Weights of a small GPT-style language model, trained from scratch on English Wikipedia.
Size: 8 layers, 6 heads of 32.
Architecture: LayerNorm before each block, biases, untied embeddings.
Training: a variant of Muon for these matrices, 104M tokens, 6342 steps.
Each number is 50 + 10 x the weight over its row's rms, rounded and kept within 0 to 99. Layers, rows and columns count from 0. The size before them is the row's rms in percent of the matrix's.

# up: layer 2 MLP up, 512x192, rms 0.131, rows 302-318, columns 0-63
# down: layer 2 MLP down (transposed), 512x192, rms 0.102, rows 302-317, columns 0-63
# gate: layer 2 MLP gate, 512x192, rms 0.129, rows 303-318, columns 0-63
up302 091:54 48 54 46 59 58 44 49 34 37 38 44 74 64 67 58 61 40 50 50 50 63 55 47 61 42 56 57 49 62 35 44 38 56 42 56 32 42 50 32 46 46 51 49 68 71 34 41 54 37 56 76 52 47 51 51 63 43 40 51 40 38 48 58
down302 092:46 44 44 43 49 55 44 47 62 45 46 46 62 41 44 35 47 49 49 53 46 67 53 50 42 61 62 48 56 62 41 33 52 43 42 60 51 41 58 50 33 61 40 45 62 47 42 65 51 51 29 49 43 41 59 43 58 45 44 22 57 66 48 40
gate303 094:40 67 52 69 59 57 43 51 57 56 59 50 58 40 61 27 28 59 41 54 34 51 37 50 59 46 55 45 68 51 29 47 49 48 53 53 51 61 51 64 29 40 44 65 45 42 38 47 42 38 33 47 71 56 51 50 42 35 49 51 48 61 47 48
up303 100:53 40 56 33 77 64 33 37 47 37 64 57 58 53 65 56 56 57 70 37 50 64 62 68 51 40 26 33 64 47 42 51 62 57 51 49 48 31 49 56 59 42 54 53 63 43 55 64 48 58 50 62 42 43 46 53 58 41 48 46 45 27 52 55
down303 053:59 42 50 80 54 62 61 66 51 68 68 40 47 58 40 42 53 32 54 60 51 51 51 34 47 46 60 65 40 51 49 54 42 55 58 62 46 57 33 31 48 40 31 65 44 39 43 41 56 25 51 65 36 56 53 51 58 52 60 29 43 50 56 44
gate304 110:51 66 40 61 59 51 53 44 47 66 62 57 49 53 48 39 63 41 72 42 38 50 32 55 68 49 57 58 48 61 50 43 56 47 43 39 46 39 44 46 54 30 48 57 37 53 44 46 59 57 47 60 43 47 41 61 67 37 38 50 47 46 55 58
up304 102:40 41 64 42 45 48 62 66 50 50 44 56 40 62 32 43 53 58 31 66 63 52 51 43 33 50 42 46 53 35 61 47 35 55 44 58 52 45 62 69 47 51 39 61 51 44 46 50 49 42 50 44 57 56 42 55 71 52 49 45 53 48 59 48
down304 105:58 46 39 54 59 65 73 63 52 56 32 58 47 57 51 46 54 72 58 61 39 50 46 47 51 57 38 52 63 54 45 50 58 43 63 43 52 63 66 50 48 46 50 65 54 53 44 47 50 54 55 66 59 48 47 53 41 53 44 53 55 54 48 54
gate305 091:62 42 58 41 45 44 56 46 43 49 52 39 39 64 43 53 52 36 39 53 46 37 57 49 48 36 48 44 25 47 50 58 55 76 68 40 56 61 58 33 59 53 55 63 36 58 56 53 46 39 65 57 39 50 50 42 51 29 44 44 61 44 42 33
up305 086:65 51 30 48 66 51 52 44 52 47 46 61 59 59 57 46 56 45 54 53 41 63 40 67 60 48 54 64 30 63 50 65 48 63 49 57 38 49 27 58 59 37 48 49 46 42 51 53 55 52 50 40 27 44 33 45 53 53 42 38 47 49 42 52
down305 062:46 63 42 31 68 41 47 70 51 47 53 26 54 71 55 58 45 41 46 53 39 42 51 50 60 49 68 33 66 66 34 43 41 53 43 62 55 39 48 54 51 33 51 52 43 54 45 45 47 41 54 52 46 36 44 42 44 68 38 38 50 44 36 62
gate306 082:53 28 40 59 55 65 53 52 36 37 39 47 58 48 32 52 57 45 51 49 51 54 54 38 47 47 75 56 58 42 51 57 36 47 61 37 52 43 36 56 49 42 48 62 62 39 53 51 48 47 59 38 67 56 51 55 48 42 43 66 68 42 52 48
up306 120:41 61 39 54 51 51 48 35 29 46 54 60 28 63 41 63 40 41 44 61 32 44 55 39 44 65 56 58 67 42 59 52 52 46 55 45 46 70 49 61 39 41 68 71 44 39 48 52 37 64 53 44 62 33 49 42 43 43 54 48 70 50 40 51
down306 070:53 61 44 55 52 63 45 40 40 56 28 51 50 45 44 68 44 40 55 37 31 36 19 54 40 48 70 39 40 47 55 38 50 48 52 50 54 62 42 40 36 50 44 51 47 48 47 48 50 55 54 38 51 76 43 66 37 46 52 54 67 67 57 62
gate307 100:46 77 46 48 60 51 42 41 62 54 54 62 38 56 42 47 46 60 63 57 73 50 47 55 48 37 31 52 43 45 37 60 46 58 61 53 33 43 52 57 51 56 36 63 38 36 47 55 45 40 58 60 49 40 27 48 46 47 38 55 47 34 44 38
up307 092:52 37 51 55 59 55 62 33 58 50 59 54 54 64 65 26 67 40 49 51 61 58 54 57 67 52 45 59 57 67 44 25 44 52 44 36 47 42 58 60 45 58 48 37 41 27 38 54 68 44 57 59 39 55 55 53 69 60 64 49 58 37 67 31
down307 092:37 41 50 47 45 59 72 48 60 47 44 70 56 64 53 41 52 38 47 65 64 51 46 49 61 50 57 40 57 50 48 42 48 68 56 61 54 49 36 58 62 59 52 53 51 33 62 45 43 50 57 50 46 53 57 48 55 38 41 60 42 37 53 18
gate308 105:47 59 65 30 67 54 51 64 59 49 58 50 43 65 33 47 41 31 43 44 40 44 44 42 36 52 46 62 39 47 47 55 48 63 49 67 39 48 37 56 56 45 47 55 51 31 57 46 48 49 38 32 35 49 47 43 33 48 58 54 39 48 49 52
up308 102:42 44 36 68 40 57 54 43 24 53 48 54 58 47 67 51 42 57 60 57 63 33 58 51 46 46 56 45 64 42 38 50 48 48 61 29 62 58 39 43 45 55 46 48 43 79 57 54 61 55 50 61 67 40 49 48 61 53 33 36 50 45 45 45
down308 126:44 66 29 55 21 55 55 47 39 42 40 56 79 63 55 45 56 63 38 57 50 45 56 46 43 57 64 39 64 63 46 55 53 37 45 50 60 35 34 45 46 43 65 48 66 54 61 41 34 45 46 62 40 55 51 63 61 54 65 40 47 53 43 36
gate309 104:40 44 45 54 54 67 54 47 58 54 63 42 63 55 49 31 50 47 60 33 47 44 50 39 30 40 43 46 36 67 46 49 33 51 63 41 56 27 64 33 59 52 54 55 48 39 49 39 44 59 37 42 49 26 50 62 51 63 55 39 48 63 56 17
up309 101:54 62 43 62 57 45 44 46 55 51 53 60 65 59 50 42 71 54 52 65 58 55 59 41 37 53 38 45 47 55 48 48 55 46 56 48 55 63 51 40 36 58 51 59 58 47 46 47 58 53 57 41 54 43 42 58 36 45 77 63 44 73 43 52
down309 084:64 63 34 49 40 57 58 42 44 80 39 46 44 57 43 42 41 40 58 44 63 50 56 39 51 49 48 51 40 66 54 63 53 62 58 55 45 54 48 39 43 55 48 46 50 53 63 65 48 59 50 40 38 45 53 69 72 50 59 69 56 51 64 59
gate310 129:55 48 42 55 54 57 56 57 53 62 79 55 61 30 51 50 44 55 41 45 47 61 66 45 56 49 35 38 37 45 49 59 58 62 45 62 55 53 65 55 61 60 57 29 53 44 54 55 50 60 56 48 32 40 51 46 45 46 33 52 48 45 51 48
up310 124:50 46 42 36 35 39 53 55 44 44 59 61 62 54 53 42 50 59 48 68 40 44 33 52 55 58 49 43 46 40 52 50 49 55 47 41 47 47 64 30 41 49 57 36 51 53 56 68 58 49 70 45 41 36 64 48 51 45 44 55 41 44 40 54
down310 163:49 40 45 50 53 51 39 59 59 26 63 49 73 49 58 56 65 52 42 44 64 46 52 46 79 63 51 42 34 49 58 56 49 53 33 50 62 46 35 50 53 60 68 46 50 46 43 49 41 50 55 43 30 31 21 48 42 45 47 59 45 42 38 43
gate311 111:49 56 38 42 43 48 54 54 31 59 39 45 52 49 27 44 56 55 46 48 54 53 43 52 45 39 52 37 47 50 47 56 78 50 69 56 57 45 65 43 53 41 39 45 59 47 75 32 65 52 40 41 43 67 48 38 59 53 55 49 56 42 66 50
up311 112:73 59 57 45 53 35 49 76 55 53 50 21 45 49 53 61 50 57 40 49 56 65 46 46 37 37 48 35 43 52 60 54 57 34 68 50 56 32 55 54 40 54 42 34 61 28 52 31 52 56 31 49 33 71 50 57 61 44 61 65 49 60 55 70
down311 117:60 44 47 53 59 50 59 63 50 39 56 39 68 32 23 52 59 46 42 55 56 47 59 54 50 52 58 40 29 56 44 53 57 43 47 50 65 72 59 39 52 44 53 39 71 65 62 53 56 59 53 48 29 39 58 55 66 57 63 38 51 44 53 53
gate312 089:48 38 53 46 39 57 75 34 55 60 52 50 50 48 30 50 46 49 54 59 63 37 52 47 50 40 47 52 67 37 42 41 44 45 66 46 54 44 51 44 63 45 50 57 58 61 53 48 64 35 56 54 51 42 63 29 58 57 45 42 42 58 42 37
up312 098:56 47 51 64 53 38 45 53 50 52 35 58 63 44 44 43 48 72 25 44 45 39 47 54 51 41 47 29 42 37 53 63 34 45 40 50 53 50 45 59 41 54 47 56 32 43 73 46 38 63 52 41 56 49 53 45 65 48 52 56 43 61 61 38
down312 043:45 42 47 36 39 52 61 55 55 42 61 50 55 49 58 47 52 46 60 50 58 54 58 29 56 35 65 30 36 61 45 59 56 63 51 61 57 43 48 48 48 39 57 46 63 42 37 57 64 41 64 37 51 63 37 47 75 38 38 39 56 60 41 46
gate313 091:67 44 47 45 53 44 54 58 56 43 57 42 57 32 45 48 45 45 59 33 58 49 36 52 46 61 51 56 42 33 45 30 39 47 50 55 48 39 71 63 56 55 55 55 63 75 60 54 63 43 42 58 47 63 54 47 30 48 57 57 45 26 39 68
up313 078:46 51 59 45 49 54 67 45 54 62 66 44 53 55 38 52 60 47 25 49 63 47 53 55 59 57 48 47 57 60 40 29 40 61 50 46 44 39 64 50 52 52 61 37 56 63 55 55 58 41 38 52 41 43 64 44 54 46 73 60 53 25 43 49
down313 065:39 58 59 46 47 47 32 42 49 62 44 58 47 73 55 30 59 58 66 57 43 48 47 67 50 68 42 54 41 52 55 51 48 53 36 53 26 56 46 51 54 42 42 41 55 56 38 58 51 49 32 60 47 72 52 30 53 51 44 55 23 43 45 43
gate314 079:48 45 47 44 44 53 41 54 26 57 71 43 62 53 46 30 55 47 53 59 39 48 46 57 51 53 63 33 38 70 66 30 31 37 58 47 43 40 48 68 56 53 43 45 45 43 37 68 71 52 43 38 57 43 50 34 44 40 54 75 55 52 59 47
up314 120:50 41 45 53 60 50 36 51 57 56 36 68 45 53 44 48 62 32 38 55 60 35 50 47 41 53 65 47 57 55 42 33 47 37 43 46 66 46 43 56 46 38 65 44 52 57 64 45 57 48 47 27 42 48 46 42 33 44 49 53 43 65 44 48
down314 077:50 60 37 59 61 37 44 57 64 63 50 44 58 58 63 59 48 21 59 64 57 46 40 42 39 64 66 55 46 54 60 36 48 39 52 63 71 72 44 45 55 50 71 48 57 44 60 43 36 58 40 46 56 46 51 44 47 48 50 24 35 58 49 35
gate315 089:42 31 60 56 56 58 54 52 63 62 53 59 34 58 48 46 35 68 57 40 69 39 39 48 31 42 54 51 65 34 53 41 78 47 48 60 13 62 51 44 51 64 43 66 72 41 47 56 37 62 40 57 47 40 46 50 46 67 41 55 50 48 62 47
up315 098:38 45 53 51 55 47 56 60 42 33 30 66 30 35 59 68 55 44 52 55 38 65 36 51 39 69 72 77 61 55 38 55 48 51 43 35 47 57 49 48 35 47 43 51 51 55 64 54 47 71 67 50 58 66 42 66 50 48 63 50 48 47 54 43
down315 102:78 50 51 54 54 60 56 68 36 53 65 59 47 42 52 63 37 47 56 54 36 44 44 50 45 58 61 58 62 51 42 43 70 42 39 53 52 54 56 46 26 57 60 64 57 64 27 27 59 58 56 39 48 39 40 44 47 51 42 36 82 39 40 40
gate316 099:57 59 38 43 40 50 56 46 52 37 55 49 53 51 37 41 55 39 56 35 45 44 53 46 28 48 46 45 41 59 35 56 48 57 57 34 62 33 61 44 43 57 49 55 50 60 48 58 43 44 51 40 60 56 46 57 61 50 47 45 53 47 55 31
up316 090:53 51 52 37 27 53 49 54 53 31 62 79 63 57 53 44 41 42 58 49 61 47 61 41 31 47 56 47 46 57 39 51 61 46 60 42 51 47 51 44 49 48 45 43 42 58 51 65 42 52 59 38 79 46 49 71 50 44 43 50 73 43 43 32
down316 140:61 60 38 43 49 56 43 59 45 37 64 51 35 53 59 42 50 61 54 56 51 62 28 43 52 58 54 51 47 60 58 64 61 38 42 57 31 44 53 56 48 50 41 59 50 43 48 60 45 45 51 50 50 58 35 33 59 70 68 47 48 27 77 60
gate317 105:48 44 40 58 50 53 54 48 30 76 54 59 55 45 42 52 51 56 39 52 44 65 40 46 45 51 34 45 59 46 40 73 61 74 35 56 50 59 38 64 55 43 43 34 50 45 57 54 57 24 40 39 55 40 40 54 60 37 44 55 39 53 38 38
up317 121:36 48 56 55 64 63 53 43 37 34 59 42 33 35 49 79 51 70 62 57 51 60 65 60 49 48 50 42 49 43 58 27 61 50 56 45 56 37 53 29 47 50 42 56 62 35 40 54 47 50 48 56 45 44 64 57 35 61 61 50 60 31 40 41
down317 067:52 32 46 41 45 34 47 48 42 59 43 48 54 48 50 50 45 63 54 39 59 38 49 58 52 62 65 53 51 35 46 63 49 39 46 44 41 48 30 35 48 53 44 61 58 51 41 52 54 59 54 46 50 51 50 52 66 60 58 42 44 50 59 49
gate318 093:51 47 63 51 45 53 68 47 48 45 59 49 59 51 47 59 55 41 60 53 67 50 50 42 58 66 26 47 53 56 38 70 56 36 64 49 52 44 62 40 59 54 37 46 44 51 38 49 51 40 27 36 47 36 74 57 48 41 56 47 57 37 51 46
up318 090:70 43 56 59 31 55 49 53 50 71 45 55 38 43 42 32 44 42 55 48 56 47 46 70 51 37 54 57 61 41 39 62 44 42 50 53 52 56 52 50 44 30 52 47 40 58 53 53 65 66 41 66 52 51 42 60 37 69 55 55 41 68 52 70